config = dict(
    num_hidden_layers=16,
    hidden_size=160,
    num_attention_heads=2,
    num_key_value_heads=2,
    head_dim=64,
    intermediate_size=640,
    vocab_size=1889,
    hidden_act='gelu',
    norm='layernorm',
    norm_place='pre',
    norm_eps=1e-06,
    positions='alibi',
    qk_norm=False,
    attn_scale=0.125,
    bias='all',
    tie_word_embeddings=True,
    parallel_block=False,
    init='normal',
    init_std_qkv=0.0475,
    init_std_o=0.0589,
    init_std_up=0.0679,
    init_std_down=0.0679,
    optimizer='muon_variant',
    learning_rate=0.00767,
    beta1=0.95,
    weight_decay=0.0,
    lr_head=0.0112,
    max_grad_norm=1.0,
    warmup_steps=200,
    schedule='wsd',
    decay_fraction=1.0,
    decay_shape='linear',
    final_lr_fraction=0.05,
    batch_tokens=32768,
    max_seq_len=256,
    doc_mask=True,
    train_tokens=361800000,
    max_steps=11042,
    dataset='wikipedia_en',
)
Each number is 200 + 20 x the weight over its row's rms, rounded and kept within 0 to 999. Layers, rows and columns count from 0. The size before them is the row's rms in percent of the matrix's.

# layer 4 attention value, 128x160, rms 0.0478, rows 4-13, columns 0-159
124,178,183,197,183,195,206,203,200,208,229,191,177,205,209,168,206,224,234,189,174,189,198,201,217,160,234,238,201,207,212,161,146,197,206,187,162,193,231,219,225,222,237,208,203,226,190,204,218,199,176,204,202,194,197,164,191,201,191,212,190,174,159,205,208,243,219,210,190,220,193,201,217,208,207,214,204,204,196,182,222,207,180,187,179,200,183,214,199,227,187,193,178,190,188,206,205,179,189,228,184,211,178,215,179,210,213,223,248,199,229,187,205,190,208,232,212,211,184,216,202,218,198,220,189,194,188,231,208,197,212,208,188,209,182,208,247,253,206,237,170,195,189,197,183,170,182,163,186,189,223,233,181,217,195,168,175,187,172,170,169
123,208,206,209,221,186,180,211,188,227,201,218,218,219,168,169,207,182,222,198,157,206,211,156,174,186,232,208,197,210,211,216,212,226,162,203,200,201,195,183,204,227,216,222,235,206,195,209,209,186,204,224,187,182,192,228,175,205,216,199,211,210,185,220,211,189,201,169,211,179,160,169,216,193,209,194,207,227,196,172,224,228,211,194,220,168,147,203,182,184,196,192,175,183,179,177,224,207,200,155,200,215,218,238,199,178,205,172,193,188,202,210,181,210,204,170,230,228,202,190,157,238,207,204,202,197,228,175,175,206,198,208,200,212,215,204,174,230,228,186,185,180,211,202,200,201,233,209,154,192,205,169,172,207,217,238,191,241,214,199,200
121,192,181,189,191,225,158,167,208,169,156,180,220,199,249,150,205,198,209,225,237,220,178,161,231,216,204,182,216,154,207,217,180,167,194,222,207,219,169,204,203,186,203,193,194,186,214,203,181,170,209,217,215,228,166,221,206,220,173,191,205,186,191,183,213,218,187,204,208,177,235,226,205,221,192,178,190,214,191,207,216,210,188,223,215,205,202,217,218,207,173,226,209,194,186,217,235,171,235,228,177,208,205,220,187,185,199,187,211,191,198,192,202,212,190,209,169,198,193,217,180,182,192,202,175,194,171,221,167,182,196,226,190,187,186,215,183,208,188,218,190,186,221,251,207,200,219,202,187,189,233,216,195,206,176,229,219,234,197,227,178
122,179,213,195,205,188,183,204,209,193,207,228,195,180,201,234,193,214,206,233,211,210,195,173,217,149,225,201,208,200,197,235,237,209,188,176,205,186,197,202,203,183,212,213,236,152,187,187,223,156,157,198,179,161,239,200,170,208,216,188,241,189,193,212,207,201,220,182,234,187,206,227,202,187,179,171,203,187,199,206,235,193,205,214,202,223,212,189,220,170,198,170,200,207,191,219,218,233,188,184,158,180,196,180,226,221,190,194,214,207,204,202,231,217,166,179,205,181,209,235,199,177,183,205,235,215,224,199,189,183,171,166,222,198,212,167,176,189,188,150,214,189,226,226,212,205,183,207,217,191,226,194,211,223,214,204,210,193,193,207,179
117,186,193,193,180,198,195,212,223,228,209,186,204,179,193,215,194,202,207,168,189,211,244,205,208,200,209,239,207,189,198,204,169,220,187,204,197,185,196,207,187,205,176,222,180,171,212,200,173,209,209,170,188,208,184,190,204,221,196,220,206,199,202,165,216,207,208,206,209,209,217,177,182,180,222,178,194,237,226,235,180,211,191,181,210,203,185,250,163,180,198,231,209,236,229,234,206,184,203,201,186,221,188,167,169,206,212,212,188,188,220,228,148,216,201,216,165,213,204,225,216,214,230,220,195,211,210,228,230,168,206,185,203,238,194,183,197,217,162,221,179,160,178,202,164,208,190,234,178,166,176,231,196,165,195,192,185,179,214,209,170
109,199,219,207,182,218,204,209,183,182,242,213,188,216,221,230,217,192,163,214,222,203,217,225,198,189,210,179,173,219,199,226,193,184,242,184,226,180,230,225,177,222,224,230,220,204,202,206,210,215,191,172,184,186,188,204,244,172,182,203,195,172,188,221,190,199,155,197,254,176,196,221,201,189,188,221,198,208,223,224,209,251,206,202,204,201,194,226,189,205,203,181,202,220,177,196,180,206,193,179,207,202,172,162,245,207,222,194,218,185,157,190,211,187,184,189,213,174,201,161,222,205,190,189,182,177,204,156,229,169,191,188,213,202,183,230,227,232,218,181,192,199,175,205,200,183,192,202,200,215,180,223,165,194,193,202,182,196,201,165,195
111,197,182,178,186,219,215,203,209,185,158,155,195,207,209,233,198,206,229,213,230,215,177,165,231,244,180,184,209,183,154,186,229,164,239,210,213,241,189,226,213,182,199,193,203,172,215,225,197,203,184,232,193,173,202,206,189,165,213,191,223,205,208,231,214,201,188,200,198,194,192,223,192,217,193,186,209,203,193,169,194,207,197,203,190,196,212,219,161,175,216,182,208,237,145,211,199,206,216,183,175,172,226,218,208,209,186,197,208,194,210,179,222,224,196,178,229,241,202,180,183,175,185,197,210,211,226,178,205,188,167,195,242,205,227,197,209,187,188,196,208,209,180,182,221,226,208,179,211,167,222,210,183,188,201,217,222,192,174,220,177
122,186,224,197,221,192,212,224,210,213,187,193,194,179,212,201,171,192,223,207,185,199,208,193,195,194,198,208,234,211,192,217,209,171,155,223,234,180,192,197,204,203,183,203,211,177,220,209,187,200,221,204,206,152,216,190,186,203,179,180,190,234,169,200,163,160,191,198,159,218,189,214,178,202,178,191,223,214,207,191,217,217,195,177,190,231,200,244,211,209,207,200,222,230,186,207,207,161,223,179,202,222,167,196,213,223,202,201,228,242,210,219,238,235,164,246,204,217,166,193,178,215,219,182,183,203,191,201,215,156,220,173,225,198,194,195,226,189,166,218,176,211,207,183,200,206,207,163,183,197,177,234,226,210,219,171,173,196,201,192,196
103,201,228,194,192,194,196,206,242,185,149,187,200,212,198,217,215,193,184,175,226,238,200,249,210,172,213,179,205,183,172,194,177,197,206,181,236,223,197,201,154,158,205,203,198,225,202,208,200,182,187,174,217,171,209,175,217,211,192,168,197,162,230,211,191,203,193,195,221,216,234,198,211,176,205,210,199,192,147,233,198,220,172,205,200,189,199,217,191,178,227,207,192,180,178,192,228,237,235,211,189,210,216,197,191,209,229,203,193,168,194,223,214,203,227,217,141,212,197,212,212,182,180,196,185,236,182,233,190,183,237,216,209,210,208,213,157,209,191,172,192,186,204,201,188,182,187,217,209,188,197,221,216,208,178,202,206,190,227,206,210
102,226,216,175,192,227,191,198,187,234,197,242,189,225,180,191,215,173,213,219,183,204,191,230,229,199,179,196,165,201,233,214,200,187,216,233,241,178,201,183,208,227,183,215,167,227,194,201,198,170,150,214,164,178,187,199,156,163,227,204,216,193,188,176,178,209,214,172,196,220,157,223,183,199,207,200,207,212,222,189,197,210,190,191,196,212,186,184,210,204,168,224,197,187,188,222,224,209,205,196,213,182,219,191,219,180,208,186,222,181,221,213,194,198,212,179,160,241,187,181,197,165,191,203,184,167,202,205,191,179,205,191,172,178,185,202,216,203,201,189,214,185,195,231,212,202,187,227,220,208,217,247,192,190,244,221,233,215,180,210,223
# layer 4 attention output (transposed), 128x160, rms 0.0583, rows 4-13, columns 0-159
130,195,222,231,190,180,193,204,228,176,182,215,232,226,178,185,182,194,181,218,239,209,208,197,209,261,193,194,189,212,188,215,221,205,206,194,217,173,193,165,238,157,170,186,212,194,185,181,186,195,198,204,205,210,198,238,193,193,248,181,209,225,219,200,190,149,176,180,227,203,211,180,196,205,201,168,216,210,216,194,181,189,230,206,211,191,213,216,183,172,215,230,214,214,189,211,195,204,196,189,171,184,224,173,177,200,210,209,157,239,212,204,190,194,213,194,172,187,218,187,180,194,197,166,225,184,204,186,207,211,185,219,212,177,213,217,183,171,177,147,222,193,188,195,218,216,230,206,212,186,217,169,209,179,214,235,230,184,195,214,217
133,188,187,207,182,208,219,160,195,183,204,167,202,185,206,226,188,208,185,197,236,213,182,234,225,211,208,218,214,184,204,188,192,219,211,217,211,216,222,207,191,181,192,177,139,179,216,188,218,215,207,167,194,197,215,167,205,156,197,194,213,198,180,229,208,190,195,236,175,211,202,180,176,220,188,195,190,181,198,231,185,173,185,185,199,222,225,195,221,212,198,240,236,207,224,210,191,187,214,217,207,204,153,184,199,228,155,223,190,181,197,207,219,227,215,249,183,176,210,246,224,169,188,189,177,231,177,207,197,205,160,224,174,176,177,209,201,205,190,189,225,211,203,209,203,185,189,212,225,189,184,209,211,238,200,171,184,179,201,210,209
130,156,194,198,178,197,239,255,204,196,239,193,182,207,191,243,191,175,196,180,185,170,219,209,187,174,206,228,201,228,182,187,219,201,173,191,175,184,198,186,212,197,204,201,216,194,166,203,224,214,173,177,206,211,205,186,208,164,218,216,207,212,232,190,202,193,211,201,189,202,195,200,173,185,218,241,204,182,169,225,217,192,212,160,178,174,225,217,215,150,210,156,192,204,192,189,191,216,178,186,208,208,206,180,205,212,208,192,191,218,235,236,226,171,191,175,229,180,211,193,223,200,224,200,194,209,206,193,202,216,218,204,209,208,229,198,214,194,182,217,198,197,190,157,209,213,185,197,218,243,174,182,212,206,258,210,176,171,193,184,212
126,196,166,182,198,189,216,181,166,232,220,153,183,204,211,174,209,174,219,172,212,173,190,218,194,190,186,179,218,191,201,210,193,174,217,235,209,181,208,192,218,214,223,178,190,210,197,182,186,207,229,219,189,233,195,186,201,196,192,229,162,199,195,184,177,172,211,238,184,186,193,201,232,215,205,185,209,208,185,203,202,238,188,207,192,183,168,229,195,217,202,204,205,214,232,219,170,181,209,218,241,228,194,226,161,214,196,192,179,176,207,204,176,173,230,198,221,218,179,194,234,185,225,195,188,158,182,205,218,233,201,207,204,199,175,222,237,201,222,218,222,192,196,161,172,185,237,191,208,207,176,218,169,225,173,188,201,201,196,220,234
120,204,229,207,223,180,196,207,213,195,188,216,231,206,234,177,197,190,159,222,199,196,167,197,209,185,185,144,190,200,202,215,224,207,240,172,192,198,249,188,210,179,200,202,208,210,150,176,219,227,211,215,212,193,196,219,208,203,199,173,198,206,204,215,216,202,188,193,192,186,164,210,213,183,176,228,213,155,198,199,198,172,194,214,174,198,190,184,194,210,179,192,184,189,199,181,199,209,215,222,206,177,199,198,244,199,212,189,226,190,198,194,241,182,178,205,221,187,206,176,159,195,193,165,203,184,193,173,210,227,196,233,190,150,216,228,189,177,240,194,231,241,218,205,224,199,202,161,214,199,236,160,211,220,215,212,206,209,196,195,200
119,200,184,218,228,211,186,178,203,220,196,217,183,229,182,182,195,216,214,177,181,191,221,172,212,205,219,212,218,197,208,205,190,227,188,217,202,204,188,188,215,183,200,152,177,182,181,191,145,199,218,219,186,199,227,206,166,226,177,189,174,201,180,177,198,233,216,199,169,216,192,155,220,196,212,195,202,196,182,183,175,207,228,206,163,208,189,188,182,214,221,197,181,178,199,208,204,206,194,159,197,185,191,234,189,212,201,220,204,206,207,184,173,188,224,226,194,234,206,219,155,197,207,189,219,234,209,226,202,224,214,202,232,197,185,197,193,168,198,220,205,196,173,208,235,207,207,164,207,147,211,196,237,190,216,190,229,205,212,254,243
113,196,189,190,206,194,176,210,155,207,221,239,179,197,173,177,169,207,180,159,182,168,194,231,181,152,220,216,188,183,206,208,183,212,187,197,209,200,209,196,205,242,193,218,202,226,192,187,178,177,228,163,179,205,189,205,197,213,208,194,170,197,203,167,173,191,197,223,172,212,211,196,228,179,182,221,195,204,203,219,219,209,224,195,253,199,207,220,194,198,212,202,164,206,244,180,208,181,192,224,193,219,196,206,190,197,214,209,195,195,206,209,214,176,221,196,215,197,198,225,227,194,209,222,211,190,207,193,192,210,229,202,176,205,184,197,193,190,243,207,187,141,206,225,207,168,181,176,182,252,171,233,199,245,213,186,190,228,221,191,221
123,201,184,214,178,214,206,183,201,218,197,183,218,198,177,182,211,213,175,202,215,195,210,219,200,190,207,198,187,193,175,212,215,213,230,196,178,208,198,172,206,186,199,190,208,226,226,183,196,192,207,216,208,213,203,208,206,185,222,198,199,161,218,208,213,212,209,247,228,182,193,169,222,199,201,204,195,172,215,226,204,171,219,202,184,176,180,184,183,198,205,221,189,195,207,203,237,215,179,217,208,183,214,184,229,175,203,191,187,156,204,175,199,139,215,147,212,213,210,216,212,212,178,209,226,171,214,202,189,247,201,230,208,225,194,168,150,208,243,220,231,182,166,182,186,154,193,200,209,217,229,168,186,158,183,213,231,222,222,194,220
108,200,196,225,202,193,202,201,159,187,226,206,194,205,203,222,163,184,229,219,188,178,194,182,182,226,202,196,223,253,216,201,235,189,241,181,154,168,199,216,240,254,199,201,186,173,193,181,227,192,237,208,168,230,193,217,192,218,189,220,212,226,202,192,209,213,213,180,189,169,184,211,200,162,187,193,179,212,214,189,194,175,219,185,202,212,200,192,179,209,169,198,223,197,183,188,195,166,155,211,199,213,217,195,196,159,182,220,225,217,237,189,226,200,199,185,245,203,178,170,177,183,225,190,189,167,200,189,216,204,203,209,182,183,207,187,239,209,217,209,198,238,202,164,215,214,191,189,215,203,192,185,210,178,207,209,190,205,175,207,207
103,209,205,213,199,191,190,203,185,192,212,161,198,176,216,183,202,220,207,186,188,172,197,193,192,179,186,185,186,222,187,207,201,253,177,166,143,228,216,202,184,185,233,199,218,177,243,181,166,210,223,187,206,233,194,209,223,192,173,211,223,225,206,203,206,194,167,217,193,209,231,187,203,209,190,232,189,225,183,213,196,181,202,186,177,193,226,205,173,178,249,200,203,195,222,179,168,223,207,184,200,197,182,205,209,191,196,189,178,248,175,199,191,233,215,230,215,166,205,230,215,222,216,162,190,233,234,219,212,213,204,191,216,236,211,199,197,201,192,197,191,209,202,177,170,201,223,168,184,176,202,204,197,206,172,158,200,199,190,199,241